config.yaml
norm_place: "pre"
rope_fraction: 0.5
qk_norm: true
extras: ["some layers without attention", "local attention windows", "shifted keys", "gated attention", "value residuals", "hashed n-gram embeddings", "a smear gate", "an embedding shortcut", "learned residual scales", "capped logits"]
init_std_qkv: 0.0394
init_std_o: 0.011
grad_clip: 1.0
schedule: "wsd"
final_lr_fraction: 0.0
seq_len: 2048
doc_mask: true
train_tokens: 464800000
Each number is 128 + 24 x the weight over its row's rms, rounded and kept within 0 to 255. Layers, rows and columns count from 0. Numbers have three digits each. The size before them is the row's rms in percent of the matrix's.

# layer 8 MLP up, 1280x320, rms 0.0809, rows 995-1101, columns 256-319
111:094129153158097141107170141116103161163112137129145097159186112178135130126117146115113163118118197097108100099127131130056198160137165135124170149130115136137130138116150145087071108117149123
093:138123143094141130110125154106119113118146116111169089125111164122107160087124166090135172147110124159157135111128185116132104157148125103162189097143076126138150080133109128147119134184135107
107:099142107122105089099131106114093106125131093149106118104148147131115115104135137156143148120116182111123149122100159143144130088122135123131128147109123059150139129137149078146147141115184143
091:158151122134152166057131121112137155118152127146156113115132138140129083122125132125097078124135140100073109144163130145119152143142119103126116129120161086139162130135120108139143102122164163
104:121136110145099119125139152080149123126149077109135117113109093140131127118120120137135127114162138151113164166160117141146084125136146120098144166120138136120142163104131112081164135118153108
114:150141141130145125133183107128093177156118110144142135167142095106102115110115125149110106100147143170130114155117132116124109102151123131135114103140133113103131113120157119147093138142128100
095:158127135114154092143128102128118143111127097134112113163143161099136163140120118157090112145151119136103131173107099105141137072152130143115125169149156100163139112113097141110127133124141123
105:125046120102099171058143137142148113174099141096136150132163130119118121117102156145136154121115126163149134132178157141133132099143145151141116125147094105147144104113129114122132084096149083
045:074131121126132130153128129089134121168121133122159101126128142107119090130102092166130133111132187161168111155134133111141149128202156138156145119116118148180126136132130130149078160128145118
120:126132144134154131131093104167096127147130178164127131140142124140068113131097139115153178150113165114124180122136138123099127111156145116121130130154128123102137149121114144124126105129155080
091:128121104110154139161130122145104085110110111135111148138085148152086133057117131093143121152135149137113104131149115094175133108118147102091183143136164081119126118180162130136106155119118108
098:081148137158085125122134111120111153159115100107073099097124134109130123132095145155083169132107134116122163122166109124175141160131133144139169117078145183137131120119110126102109145157151116
099:063122128169137128140152135124104118113080131121094085149112099131110117155125099146136154091165157139120130096168135144139143117113185106110128143111155105183133082171110132164132121134135097
102:110132184123113131148119115144112104158108108155112137117122118096152116131122137138093149118123126105127164136115147108130136091118157149126197113104120134122171098122145161128112183142126105
107:122120124147133152134145169095147127162149128155146128134089123133134185174117147106153142140168142146122147148150168136123094101119136104114136114113094123138109133167120132107069163099158124
102:128105108092164117112153181105164151099117148103135124121132141164159117111118106123165121154136097108115089179141170113152122136135141086142139106147133131118110156127154149165175131115138094
098:144124109117144146168123108085133122159138129142105127128156103128114122110110094111058153149118164132161137124124135140104120120149118181130139134109126131130138088119129122099103120165174145
096:125107124111120123149150113124118114118086103148142097129131153152200134156110161143097122142142141105107145117108134100102142109137117109124115141133133094093107121151123149136113129133144149
114:163096185119104161119126139133156139181108148133131100095201202155128094121126133126131127134128115129126127131122094129150167124161125162096120175126117095161153113125151104100092163180152094
096:105107120165118099126170132101128150112115135121110136071149100182106149130090167152122111129104144102096165120116140096163135118150165158146136159128140198139134151137111113108117132144156108
099:113144082154134137115127142120132139125132181125087128114105119185147131170129151132144105126127087127095101117127122143110113098134136112140126121100100105137137111135147132102112120098125055
101:116103155095104148080121107146130170131122177094125098131160092129107091108133153125165196120155130112141169102145176109162113073152125096125173128151136101125118142147094149141130157125137124
102:150132131120100111154166139106134120117148120082125126091136090134121132093137110110148121151146146123112106120181118121181111145140129117104138135122110122136087127128101158113114118090119126
108:121138146124130110125106128084080147104145107148133141077137137124122084105147160133170135111133164142078120137091138116143135131131145100120144199073153108129156121178148088111119131116154121
098:134124148127135100155128107054100108143152097169176128134128136155135095126088105193116116123121137155161102132088153133122154163119121126149133135122110134148130132080142088108140112135132113
048:120087106131124146107167145069130131145109100153152094131129133141144108089085140134100153133151158149110115152108153087151185134162149126109154095116113111157106104150111125141087172164193125
092:127107099164100135137147142074105131151152136117107106093148144112167144104142127165154186102133155092135135120101163108104137153147137101154137103111088146161150132110171123152118152152165136
095:110136112093177132113129106158127152138175102136165126082132129105114135174120139100162113123138140093129077149143095135102164103177126091109108166139122129167132156147127132124118181138131074
097:146110129131077112074170168144117142091088131139160146125139125114154108156133100105124139119183154158152135097137116103138132113122106135120151110151170106116068171154112181129096126155191127
092:113145133107131126137130126104098157139136117150162105126149155099175120126071136191167136140136114135095158144094139156137129130122119164122188151107161138152152095134131165149133173135115086
099:119115137112112139097152130146098141118134141149162111091140193119064123129141151100121186133127139123132100100157121100158153117141136152129166124138133170120116132094166132127122125088123105
098:120129134105158140156126182164123118119119117158122129127155111104156129128119186184134123084116101126104102133136174126169142145137164133140138120129133074110127129149112099138115138145128098
097:139098132082103106141136122107145081111104153148120088123107078095182118135121152134092133109136095099094075142068099131151106134161126111121162091096161095127149120142106108118089142111136120
102:141132167110126120116153112122132137163114123186127084108113097154117137108089138147113164115115131127143146125092158124143136123134120118139168140113100159145154095128131135098107139107110087
102:149133145119121149103196173142116116162102141110164131100081126153124118177125156119132165108094124130150129150118131093100156132136150134160127168113115092146141144135108134117078183129142106
097:129110074126204108151153142147123181119130122149130118059121104137080148135115093148138088124133117148131130121116124149125126155151147107146112153137129131130084163127104130088120136149112102
114:132111154144119132095120178111082119157152106131159140090137128144119109146104158137147121108180164154099105105082162148128132159127159108150114139141131091159127122146154126104132100089176141
088:142166147142114111111159131136189158151105120133112107155146128120139083104116142127120127160108121087146148121142120095125122121142110090113112101128193142125110093120135156116148136132125136
098:137103092104113153128137160138135103093130134112139146125171115137111121133132089102138137097109125159156127140106148140126187122118117140152164116116083136156173084138142130093131117111179147
104:128134151113095137123140133144122153132139145124112105104098164132159112126126152145104188106137134123157117171134134134144095155124152137147109102137125105117153143156132094088135122091208133
107:160146093102137105083138140113095112143116144150135130137126163141162088093113118136117147078162190085097143154081157115136175147125115153117131141144133102131156157104103110073156116105170137
086:081107114131112120148113122125137183154124117166107124106088119159142132157141128180121117093160125131095105105105133137159118114135141151132159140121127096138133140140123098112109105124126134
103:127109101168084144093157151117132128125178140115140149152151149099169105100149156099096120116164142159109105121085121122119122135132132174148222136135155115124138124155140089128090144113173120
109:106133104141080150125114163131119114117123152165137112109098215095112127142095115146119164125124130144083126134155145116154165128124122136164158123110107137101159149104109110129119114092131136
100:132127107131158155157168176135104118166140141126106103091141126140132159082113152133127076172108114149151116135106108102144123132175141124156144129132169105097125165161156127095130143183134135
051:113128133118164153104124122115143125127119112147130087133146154107144097151080129146128134094139133150122107139140146109150155098196175126150134121127095143174119133161123128107144157118146099
107:119133115118118120103156102100097127146120148124129134163143096171166112101128179126097141130109138130124171135144120143127148168157100161102134123128161116118113129155092099103098105177117117
107:108106106102145115121146148138126117172103138127128142140115134112143145128140135150143175178145120113123137123142166147165127099142170153144197167094142138096150112135110119129131109132132095
109:144136112128203144145138111105141145147119144139107127087149150134142126134119076175061120115137120135132157143138103124147162126148117093131136161121093129142138137121116112105056147137133131
089:159169127107138147109124153138112115124177167176107136084140159127071097133131131125108156091107134125089123114091116125101109129129139090120126135123146135178124119121131129153123127091107104
104:158097091078170135108151085120165092120101106137134125139114137129115132137128148140122142083117104089095134168143139092076161104141114181125158141103101164100117139183107067073089127107127133
109:102128086127115148157126129103142088132100115137110097134103109120134107110097159115137119090096132104103142116134135143101180161150109096150138128083151124131087118104112154104081149113120126
100:097124144132118159108109134115133104104123130160104125143186125066103141144123141155123137116170119130086113129115111148129145142133151205114175116112097118178118130131130120123123165152133171
102:123130141118132118132136123119146160108176086094102124101111103130153105112124121153136105113133148146106184133104153089164137103165176147150199183088123161115129109137124103123121137172175116
109:145126153108163089177133133113151088135124169150105109101147104129109147152120141146131118096166128175094125154189157109132142139152167186185154171136128108128125094134113083131076111133123119
095:166111153138115132127119141123135096099118129109167129110090099145142119118082091122100073151144155126134126104083116134105108128139121116128144170162134087144127145127179089140079120131128097
101:117160136106135147174114128109123132119145122177140158087170109132119127130122127128124124123132120125103119117107130093139147130138154174164136118085091074133120092142123153160127123111151165
094:149138149145108139113169143142150129185167121112154080106114123117140086103089102098169157177109114153143134132134148150137150123145140131149158138125137141122097138114129121146084182140114118
085:172153142135117176111117156125154118154134147115137092143067095127147134127060128131103134106113132120137133128142133136132135143133137111109113150111132111113084127136129095113150133149116151
044:084082125139128147141149138119121114138120131151130076106117156122143126114102116118085109081136156168122127135127157117136155139227214120148127141076122138128117149144120099117079138099132110
093:130147135131081136138151119138144129170169126102088074170132120132120137141107131175121164154180173145147158137142127128141118135188074146124141161130092071103098134172131122142118122136145115
122:076112150128130104155160132133133103153135100143146148103110172170121134075086136170142155124130113130164147172115127115154151161133159158134138142140148131166131149110142152128111138112105137
101:163142127105140134132115170120110157134132108144137112123093132141114143142149159182112136119151127115128102161112089119106104133165179155117124106132092138174117107186124142134113148114184149
099:132101126171139105159076133127146078142086182117149129100121125123146127129129157157106139117127151124074101158121130142151185127180166122133076112138131089080140108142118151108144149164110117
087:142171121117162102085143102124100089168142170145146148105109139093164109114124118134115093144115104148130107147132131116112141118107125121116146165161149148136137111108174074048121126102141121
103:127116118095132110117182109145097085159133138146124107118170108102146129123130102150116119130133109133137148142132178155161150090138187118120152140132154045117139106146127146129125145135159091
111:158134125106162178103122171120136182124119147131159142096126131122099112124124116112159175125105171096086151178075121085114165117127137128158131109120145115123090122155153112108127152090130111
091:144138125143102131156118125119094101123133121156178134105127104140154113148113121155120174094140119112101139108134151090140125142193144130110131137094146124121111138085144127138109152147153103
102:141116100116109144153106135126125122108161134115129117135149106155154155150091112099112153097133172141131103135129172168123103157149119134113134122128104081144159132148147104129133118125136098
100:118170138101120136126155138134116120138149139152123129082170123122102127112115150154139138088169142109136121169115115152147171080156109123121129100126098115152123166098145118146133126170119163
109:148138138150109114139103162165099123174129139120109119116112151175116081139086144157158116112121165173126097196072121131155125126191137140157119120146165122171144149181091113145162149168118092
108:156112118133127166115105124105102137136098088120147106119154101097150133109123138130081123127122117158080136124093222135131167101137140120140164092097113144139140086130125143125168122111154078
097:107097151134099114139134108119125092111171159129159108097138150113145146148132143111074122084181126174116176147126122113090154109135141134136140094121107122155128099151124113099144122119139129
087:138158095110127122164133111075133118116182123087092101115110126086115134057116132143117158177107121102131100098130135137126161140157179119141138157132143106159130086085127069098138174120116161
102:153157151124135148066152175104075133120082150143094084108121156166134102137126135155123093127125139126149118102142106151111117136129112153121187127102150073105167118124119111107121127110124118
057:138101121125113146136130178134144116127134103113136090087138163121131095122118113140116140093148193148124115169130158087130147121171183114157163132090126127164126110153112141118085156130149122
092:153154155148116130143138136134136134144090132143151121126138104145128155127093148170077100083105120128088142143137122121145111157131111103125137107110178129140114126171093122158119120128110163
131:140132145128112108107136134063132113146167119143150124088103144167098095137074159154129146118145158105121167142129158118130178128122164109147140155122124139133147132132150086120151148106207135
105:147153142128122167099126122142129158166087120132141090089130086132093124105069109138119168097120104112112181107129153140110149097162122160133135168125106153111112099105130111090118144117153100
097:160143119069136135118142109149145122128128119140184102142142136141135135152149125165152117115161128122119070135166126147160141112119140154150145146045137082160129124125114083139142150134137154
101:109126145125141184114193174111104136195099103138148112160107110113133078120133150124155095113146153137096104134127134135145170114123159154131146119106128085105112099130129104080119168163169118
097:125090105155125145143096124112112139176096069112121105138153132129135114153112119158121107110148155180152149114101148106112115076154144125168170118104115118170149109127141111084119184112144069
094:131133080118130133134124134154121093092072126114118089139137089135134137136136121101138140164147146152162090086149144105097119103121112164128124071162137133125110094110124157113143127109115139
105:141107181133103097112154110125141153142191100156124097093115157117134137142141165150115158097131121146107127156072130091139120126114140120132136135130143116147122133132170130131128129142179123
111:095090112144124144100120139089109110131102148121136140113126155117145128098124129128128103111126135165106105123179114129103130130138187174160138130133119113130154124166117116137136108097178123
105:137149111130122174120132136142110149150091115123111123118116108123157141151099115157151099078101139122112096156119114147114109145146145138120132105125155139113157138183125122129099114129145104
101:126119140091162132127098100113171084112128110152108131128096114114144100145137114121095138123132166135122148177155189138122124092138148134152183156142122110129113119179144108083127122103193158
075:100108087158129121133149141079147153139123066150117045134095097127117144116134104131128134118134138122157130143090157111148164095185095130139129078114150094137113117153096151147173157152136131
102:105124112118146153175154149134186101135121135132150109106103143115095125115145134134109127126173156157116091146123101155157126124142137189104143139114164107104145133135149128120156129167122106
088:192163144071105135133138118115158142136175143084135135080139123119111122097113112129094139155137130149140137112131109159089125112129129120122175166126180166133158094111144144133108167123100117
103:164141148124168160111138142135149133113139109132128137119123109119162105111101166096127173125111138132088124139105110129088195147136158116127123157130113152105087107112110124133102103101130135
046:136124118121147181107177147115127126150121131165121085107145137112127113148080129130122157125118141131097131141108161114139121134186136108155135132122101163113099131138141137124110103146138091
104:168107086144129129110169152117108107131111091092111130101106101134140108143126069115141162109162123137152165105128128121146143086138121131136174146042136121121108127152123128107135162140174118
093:122123077066129150148105138110127125095151160137148136138112128133167115123118139103130207119138146144119090154122142128155144176127138170141163132166102070123105113149142141134121149142129100
096:096118108136154115154164115102134189152113087191146113148086143122141123119094097155131095089136155181067121166150144133170121108152145109123147142094115095132120115129147125110121155086113132
120:152146152137123141109119092134104140119106169124104133123164100190132143174108124128092119134157118176105131132148137122131149082139118104127134135125108116113134182122132092154143122122153073
098:130134077115160138148170125120078173120158131146112115129140135075176100104117159128145127127117126141132152143119135143160154092127106153144123136118158101113112065134095116133116132150098104
097:113122113092144193137142180115129131125157115108120081126131140114195137137123174115116118150113109128110118112070112104133130103165121144119170130143167096105133135085132127126081145140143180
103:125098133131104157121113153125119118181125116112157151144102144104066114129114139147054141084128165148149119086198162119138154138137124140132142111148100141136134114169096100142144115090179095
093:132125147155131148144154138155107126127170125105130135136143165152103111145105133125148108101144132096102118140130110130126124147145122161103117164103118148138138120125104121114160109137103164
116:180150097170120184066179160091148116195152100130092113109133157131101128134086138117130132092091187141128139121114164129136137129186113169105104100122117149184141153147138129092090181137128120
095:138124137149113153126124133090126126145104149079087160145133089160141121114110162116121125132197168176130108139111123137195155123144097164152122148127162102119125160124086098098113135134150136
097:129127191158124109150112110120102124157126127137111118132117098138122162134097121104101122100117140150175138155094122063080158137122136129187131104137081131140065144137101126137127117063135141
096:106139144101133136143106142139090111114129128129149115114124168181128135107147135105089147136131137165151060134153122151108177136153165138143206128134128132153119161135160100109079147122118115
106:109088125142108138117156145110171135151159142116131143119111164132127110172063106126090111085174164123112089119089152153143125152122157121118151163117164109110112148156144097119086124120146127
102:120163162117137146145088147121133106111152086137155139145131139167123123129148110125109132136134131134094162129097165151178160166173156113189125206163142080112149125205113132114116101113160115
115:086064132149069158158146117107092136144110135141136059145128156123146091136117171138109116095150113125093128156141145108165126102118155139139129150101168109170133146104140124140146142171127122
# layer 8 MLP down (transposed), 1280x320, rms 0.0755, rows 995-1101, columns 256-319
108:139138147139129129095124113161096162114151154143144112128148130133112108133119162075137110193118106127108149094154135130114098155130149102114159133120113108106151173158134106107125133104149119
097:109165132131140116130129121101130118136086151175128161119123147113108085134169153135117152076120144108099149121136077188132117143138128170143138121133100132103189127119119115108094122091116121
108:134170130124147098099125114124093132133118132120129118138149127135093146116127149126148129152107081101139142144169124127105119142108097108133144105132104149083089106104120160073157120141135118
096:143080127121100158142123075136136079171088124128113135153112164134105140174156100122140115136105142155110124087132160158126147148129129148149117144135104140096060153122156170082148099142135133
106:108136107174131113149123110160143122073103120120126081140117137144139122148100113112131113115130142120127125121109113112100144120126100110114109119157084140141112125098140124166148119097136097
105:164127156125130130106071159065132157107162102163113109128103157119145101108107093097166156182129132117123131128139133133072122121114155141120140153146139116100110133120134108088136121127110129
096:118110099105117127166123110124088135111094095118134170105085107106142108110149106105114167112115182112075161125143107137149100133144183123121136125142117112153158110162111102123103154149111077
106:128106176143137127217142092126170151133109114122082161146084117113113157128131123140113102121072148134147121119112119179139096122151142098152100130100099119128088125147148117146123114148153135
039:154133144154122138113121138127188138169173135136087128133133176096118078129117136116165082125120109112132145076148082138125097170140083122169125125140134135122143136113136119118115208124108099
114:143122147127135165163078112102135083179096089147149116112144119132149147148104152143158124137106096127165153119142127113155128125113129130154093130124150115099081133112152151161119128144128157
095:120156136122145142135148061136106131081082137066129154161107141175096131162120130143099105133103147121106102130171111109140159137102095140125138088091118144124094129120149143082141116143089143
097:132112115087108167133144138134126113110145127157125137137115153090119128139136151125137138157118130074134088166154128136078113129144097117096097149140101147132148112118138146131114134099147122
102:127124131108126138124142181137136173122131124138107186161135108119112130177149117089130083131137151113044155123148095152102144141086123079108145111102125108114107113092142087170074124128118133
103:126113111162109092142114138141168101152147107135113099115099098161138135111062116125142163117112116173108114083122122108130124134099142094116097156138107174160125132173152154127150130161117137
106:129104143120130121138136110138140116164146129099143120159149133081129114120145130178103117165117117115097121090119080137153130139107111099095119111140107133101096156113140141155148154130135161
100:143122159085153125175119128079117129153134146133116149150135151138100154155087150132111144111128124106117157092145117129142146146120118130168080117110121145117114085145138110120123149170120111
108:133108158148068113103119150121137147122131136148155094101134145140078112107118152107162137135115081102149161106157061109101136153133113159105133152123136132139109131092166155153112163144151134
099:127137177123116134140154131084102186148118128137105129122135099103145122088194092120076141134147149114128140129088115128075086103126130120157141130158080109072111095130165162122098127144130181
115:125116125137137078140161075144107093153129115143110128151152096169137102118117121128121130137156097147139072111138126119155113121136107121101148094175088088147146146075117127116069107120156145
100:131125126149135133147155130140097118116119116165109111155125133098100139132121136156125135147093103118133111151155058108162115105163111144159137133099104131145125115089133116143084160173131095
100:125081113125094147092096122113119151140128105107141118115151159143119156127126135124138127136115118139118093092126128138179138116125084092145150069123117095111142143128140158060101135075118111
102:114126153110136170140092156164069138131115127073105093154130135119127128135124164138126113143136133126124152094159121140105096079137139110126148135165141103138079147144070131145116139148127109
103:141160105115114091152159138098110134095141057142115134138132136138146164105130129072155163104149120125091142108165113159170118123124117092110112146157151195115105108165093127119141095142096147
110:138129138117109119148125085171107156142105149121130096151126135119080124142194123059097137100133139107092098193149150152113124121158079149151151125085140143117138104106167100117117130121159121
098:103150162118144159132116159113141149146127143169119138135132130116141148091105123119141140129116115123113107110155131155097151111099124113105121078157172112157128165101087142140159108168147122
043:106133126152110148165124115120155148134105163107137157173137146143134107184128137113103083146077092155078155150172106127157138143128114115156132120135141146165132134101116162106125142125133136
093:135147140122104086154113144116134170112124154145134091111119146119116135170136127124102101166125117130100123127168091152134104134137127138108143121114151159098107120139090119132157142149146104
097:147150106152141138111107171109182127157133107126124110133132136127099132168116107096145155123094093148123143152140109116109165094144079133129100102130121165150093137109126064152121113146112134
099:139142138123112121115167130103141141120127142098161168123134148107134140141118149116109114128065126129141098139089118142147155129111150147129129135114143163148166113118117112109099150102106114
090:128104117116125141137138148085131142088121159124092119130124143130102108117116155094126128127119103106115167079141106127136125095068126121149132106098129109126141129111119166115163133152095168
099:122150133123134148128142188141144141101098136111092106124108097124117126142181105140114094095130116108141156133150119148153144126073094160156139140123168127115131119191118132124091121128142136
099:176104180131131116107098149155128121121125089119126164097098127142115126167103118140133087085146124128161117177163120133150119150132128122125136147119104126148146137104114092136120117120126112
098:112156142091091122154130083143187181108094178110123136129164108120124150170143138122108104130119125185121142134125131133115102117129090125101125078115115170145134136133128131134111110112142175
101:142134109122144104118117133105190146159117120186099134130106094102138122075109095107146136114130149127128127102126129138156085140112122108103152108123100178133140100117058111123148099142120137
101:103123126129161132103123120099122178092149098122140133110138170104133132122159154134079119140113119148136133128123104126130163106125117096151179106131166151133143108144156112090084133146145121
099:127097129107176141122147105136114159098134112115143092131124084137147115131162149141088142138100090143134091123096114153141073097107141100077109114154147127100125106128112137126131095143135156
108:137117149138129123157136171115119162129120174119158153129119129141171143127146126152103127101097161138145115132137132118136134117114087126099155154137138140122104129112119160174138128144137094
092:113110141119129092115106149124147125098155128109104140151114104092134143138127148138136132115138098145150097084110120095129136098111092096126122110147095101125170151127168169131134131120045094
099:088118121155150108144161129129134148109116112139112126156116159126117194097104136139088104128135159100137150110101126128109125112105123137151110085074148134116158143145142124136107110118147138
100:163146186110118151145142110107142131108140136077130108119121105128162117140146144196132152124090117106184133128134119146129126139078102126123136124142171134129150107154151081136132135146168125
109:114144103145152143141154111169120090132121143108143166132142144105128121153112123118121083114104153126128137178105102132165125104148099136176149114134121141132144092149116169097113113105056146
089:137132094113111148140151159140114105067095107147126119157122124083138160163155132068164089143137127137108129158148117156106112114126080098148103116116117113126170144158131134124148123135088162
103:113142110147118111165103135141091079178119165073088165108141115164130164136117138094124148105189145117105133084153144105175154141111116137102119088174133141101093108134122184093116118122119146
103:127107087098095118141078169148078111124138155142128107127116149092144130123116078159180137109078120123126140133144156162175153153105080092153128121119117115115102135106121142135118137126114161
104:141162117108118105120122129115109110106169153125085100126132126091145124097117140141123147133072117076176147136177104120082140131177113103142133146149113079155118147135155104094117144129129123
046:138110095136047090149109164123124118148102131146116140179086149141133130134148158133193160122116129137148157143125135126147112129111125140109163126131129066126120146126143119151093132176144144
108:146132160133144074148107109124124111078144121159111138135145129129099124104102163134108155110165110119178102090143130118063131138127045107116133143165140110111116102092115140132138124102114131
105:178183080143127087063127115108079132144120144115126136129160136130111149094110128159168108116138104128149095126139100148171111122132120158123108100089131178114126120144109135091118111141138126
108:145123169157120157099091111121138128122069137157134124149126166131093138127124108111136180128131166142161116129148126158098121139125143155091155128090149126128094117164109115124120130125139113
093:140106142117119126134158107145106118128137141142146153120145148123157133165132153106138136142122076134108153094098164144141150089097139131129122124120156106150153154146141146168126091145071122
103:139155100089119135139118123080125135115051089148113167103108136122129110141140157162127100111090102113155135134153121089149178144099105132076130081167120132124085153148128146094168127131121135
108:082148131110109123161114122131108089164107105111097107159130125123146173111115165159105124153110060141097122104157086129135148154111138102141142160103119093145120126115118122149140153199088124
098:100146116186123087103136139078145183119104134132112076131188134124094118117194103108091159157142160139148094149148175155115113142114127124159133118197143147101090119121134132152114166158117105
104:165137122101104110122109154131110121162082126133113138149122175139140130196131123139176165136120086134104179121157140130169113100139137118132141111114139093119103112102075104158130125138158131
117:122123086101168158138117152130097139136139127114145133116110123180156111118128105117141178112106160142150163105149178114119109118130152129134080153131092078089118135123133117179192124084142086
098:122084116113102120124154145132087121123141144108150158160102111124149124080124179141105074148115100121121144165126159148117160142145099094114154142113128179095150144118186109193101126171123072
103:114153142168141099144126144095121124114153124096109097138099186141080143143111158121126108106106127143108116105104083110164110110192155155136089129093109113081119154123104140145130136110132142
098:161155145160128120157116112098189102091154097204101073158116144137120158149105110129116123117115135132133136183132139094167129119135114129150164130140114091128097111109114098096111127163092168
086:124157119145162115126130148142097129129130089120110133044129153125133098100152115138128156118125092082112141162156165092126152181128068143119176113104116107115168130091098153142091131121102132
038:124102162131121138140120100119131135114131117163143115125128157108174097113132162131117118148121107160129149156105117157080131120154138129167141161112105140093137173106118138115098160124127156
097:142105096151115095136134116106135110112139110122122142124145134188124155064150124086115137161122106119087129094152074127172153140103132120143129124115127132120121155148137115137120095125111107
118:076132117108163130136099155139096134127143121151097162106098140086157109120111113141128160147142133151087128137137157112136110143159133148121097163137138112133194160103117150111119136148127146
098:117074094093108140127167127101175094125103090152158107093146153084105127130136148131143164144106162099161128137152132130099151115125145101155131116150139145142120063138135179122120140127135088
099:101142146123128118153108135115153088122099167121113126160140100111137138127123126136104159115084187186133147125145118139164118107126110140110104148127154152066143086133083137080117124118139106
102:122121149141124125123138124141144144129143153127109113119114148121139125127140137136125116100115149147139155140108126131130111109101089109127115093126128129120133133149192118121152139151102124
103:157117097171124130122141137109135095142141127147104126145120093130172140131125111140132087101107091138151094138151134163099109103137098124114133149115128108095153122138065179110172106141141168
103:168157117149128136119153112122121085103145175063152119111170132126142116146151138111151161162114128103122144124112181105113127145093116124123132125142171146104079137155135119124124119143108106
097:092118110163134107139083129154166104118110146141149136117149140132119127120154165082128137116123138136146146193126143184119137151157133173142126106123095114162122135092111128153136171094177128
100:114094173150148087127149117122126154204112136116124120098097129113105113134126177142114086126096119122134178091111090088122134105122117138112124165125129168107105134114098136153140156123116169
101:141149140102121087136142112137107106096154132157130169139118107143161152151118141157109144155135119111123109134146160097122136098148107163099145113153074156099116156111136086126128116131103147
103:143108141116146127121076149110151138085142150146084173141104158143066145134138109136111148144134135090135125139128131155088143134149126070134093146162156158147161122139115131152157148156167135
110:137115178122088135109077121106157098119155144143134167112112122101165102123092128112154145135111108137121114147144138131129140128127117131116097114131118155151102150116127139105164129106108138
104:104121099138124106101179125169129144130142130114100159123090125109151123142109134129126103144166063068111162101126144128147099096162143159139136095104133119158126155101101118129122132140098108
085:116163144140133153080146175148144156154098124131095156114156119097104110160134142127149116127148146097135127148140128125120132132084137141118102140182114105130157153103145125133146119131108133
103:156152116135149130136088141167074132161149133154109113143128160144149108094164100130136108091134146132127139127129119138091085150157072121107150110119117132160174138167126121131137130129101134
060:120119118127118114128165106133125120107113149153182129101145113116151129160143084128153135108130103100112129131111105151117073135109087090135153113094149111109107146129133122130129129070155142
097:133171134123109109106146154104140125111140129133122116105119140138159155121110139102156148136086107139131118125102117087130087143085115154135132134107131099132105119180110116096122081133078136
119:087095120148153149127156145121136118131115115124135134179155129114179139098127134147125125101126076134101120123131124095115092167127085118132132123141130120147106125098145136113121140100160129
112:108132093091116090112116112110142132127093115091131124161121109143163151127135121123106149143098116157155113137138151165147150095144169163120121125160092170135114151109116111124154124102169157
099:111146147144118121103128168134144142148120129131142122147110173128086078119159089132109122160107130132137132096109091130151129151049115172162121146121129145122118146112111135135127129150132089
098:125126126132125111136125130138110117152086159145112111138122123121122160183148155170120103109094118130146162122132115100098148129104135137128090149127171104128099131114155139131131123127138123
103:142088080118086141116103134135156093183141123117116142183145155153051218128119145113121097122055129135118113120118138107137123158112128092111172120149134150134149127115122145136142169166122174
079:123132155135135116134124089113128129146174133164125146118124166109128106145132146150144120077131135098078136147089145129145139139097143115135121173121143110124115164136124091131119141116115113
105:174101129120144151128105117124127147081160128112123119138130119120116132138081140146154125132154131112095097107137106124121150094176137106158128119140132117144115095156182138120170111110106116
109:137133144139176118133125132119125112111145114134139133122148144118134154161146124149141151141109052084124103109129163115102123122132134111082141166137138133152143132119166118121107148132144154
104:097176091084092125132117144123105103134116140077108131117075112161123122126102114104126155169154184112126137131140114148105127102111134094089130128097136102088147130127127159171151134118094111
098:129110131102089118106133117142108136153079125131108169153130132140153070148134103143163125145139130130144127144096115151156070099132118113151117129056114146104104152141133124113139104158137121
071:164130131137098112107142120113112109141162140111143116104146131138121102157128159092193168110154135105136138069107137110119144133135136128138169113127120134129150110106109112121135115125131119
103:123120092093126134104150126172153142124141114121143125105143102134127106143120108116071143198107123096130141118145127145113141129150133170105120154130139081088181111123093124148124132170138088
089:115155136126131138109149098182125169152200128145136148143122096088154072142109125138150136096168093099090119133095100086137081139127095099142145126126120127104156137107162172136107175110091096
102:141161187084194172130142168099121135102128122113111089173125097145138112129122146116132158192093119114127111178098135125104176118176118147125142117172117121118134117158136095100113114135135129
036:138130161177133125120127155102122128156132112124078089095114128091058115080115127130154143183157170134125111111141126136139123100161136103070149147173121137133163120112185128117128137123142125
110:132076110124152146132110137126111154114162119142151078068124151178143116145159117125139110117132107117141128165126132095138136112155126123134104143139114120169123125094177092148120136158149152
092:111144135157126107106141125161163173157166114117128114104107131132067129155133159136099083122086117116082114098120118084116120094132119116124098086121095163122165112088114111084147140112114150
100:133168149111144099154130135149106151145078112101110131102093131133150175096121098158120127128127105120152118130132155093099116137110155094157141119128131136125101146146121160133131105171106146
120:120154111116115124141104134137123117147110142179151134125145106123148106137139145111145139137105121116171117125101137136127130130132124142136141114112146106118101142072100113163164098107134165
097:119125149110099152158151142171136129112174109133110099143120127149065130167118096103124117158118128121111092145139158136160115106129081152123160106173154139131149117097120080119117078150110155
094:113143149124054088173084140104137129139110132111126118126147093107071176089123080133105128104157145150099137166093139109148127160154098101103105139164129100104107139099149133123165101141172148
104:077155131166108134139149175110116120159136114123135118182135109122135123135097138156139139129126100116174143087114140121141127148104147137156139155104155137135123117133105097129094078116196108
094:131145096091136151195106103137103170153162124117126113120143141124103143123132135134153149122115136099125083073122132157162116126132107120137142111132130186113150132150096100112156120118095146
111:097130114158115098126101147092148119173132155108108087115131158130120110147126137163137109104124162114165127183114112079141121148129143113123084134131109137145143133142105156156124122166115084
097:147115123093169129087138136102138119107096145129127166134109133130125107102106102084169132142129105122142127112132140081153124112172106191146145160109121160105132127085148118135093120078133136
097:112091085103159084115139166110134165128105143145138184163135149149135106141142119172126110148152111109126128113174137142124121123121112153079130126123153113106155153110132128104136133138178148
096:107132151135179116088139120143131162076107080182128117137091125159117121116112076082083179137084147155144114138129117138113130111102096110137108143130141089090133133148157121146132129109117146
105:118102141132140120161160133109174159135118144158157137158109177147134135178097127122133116163138143149162150123171154128127124153103118163080154170202128147104098155121150131104113149132131144
104:140138153148131078118121143117125160107081110115158104118093100142125116142126116109089127139121153114142142117106130127111168072125142105138103125162097136096145106140133116138130125101159088
107:106160129159115122145135125121134141120119116087157095133131123189122092144133140158138095112125107121154123131107126132136088132114102137162126150121167150071156150076160141147123145132145151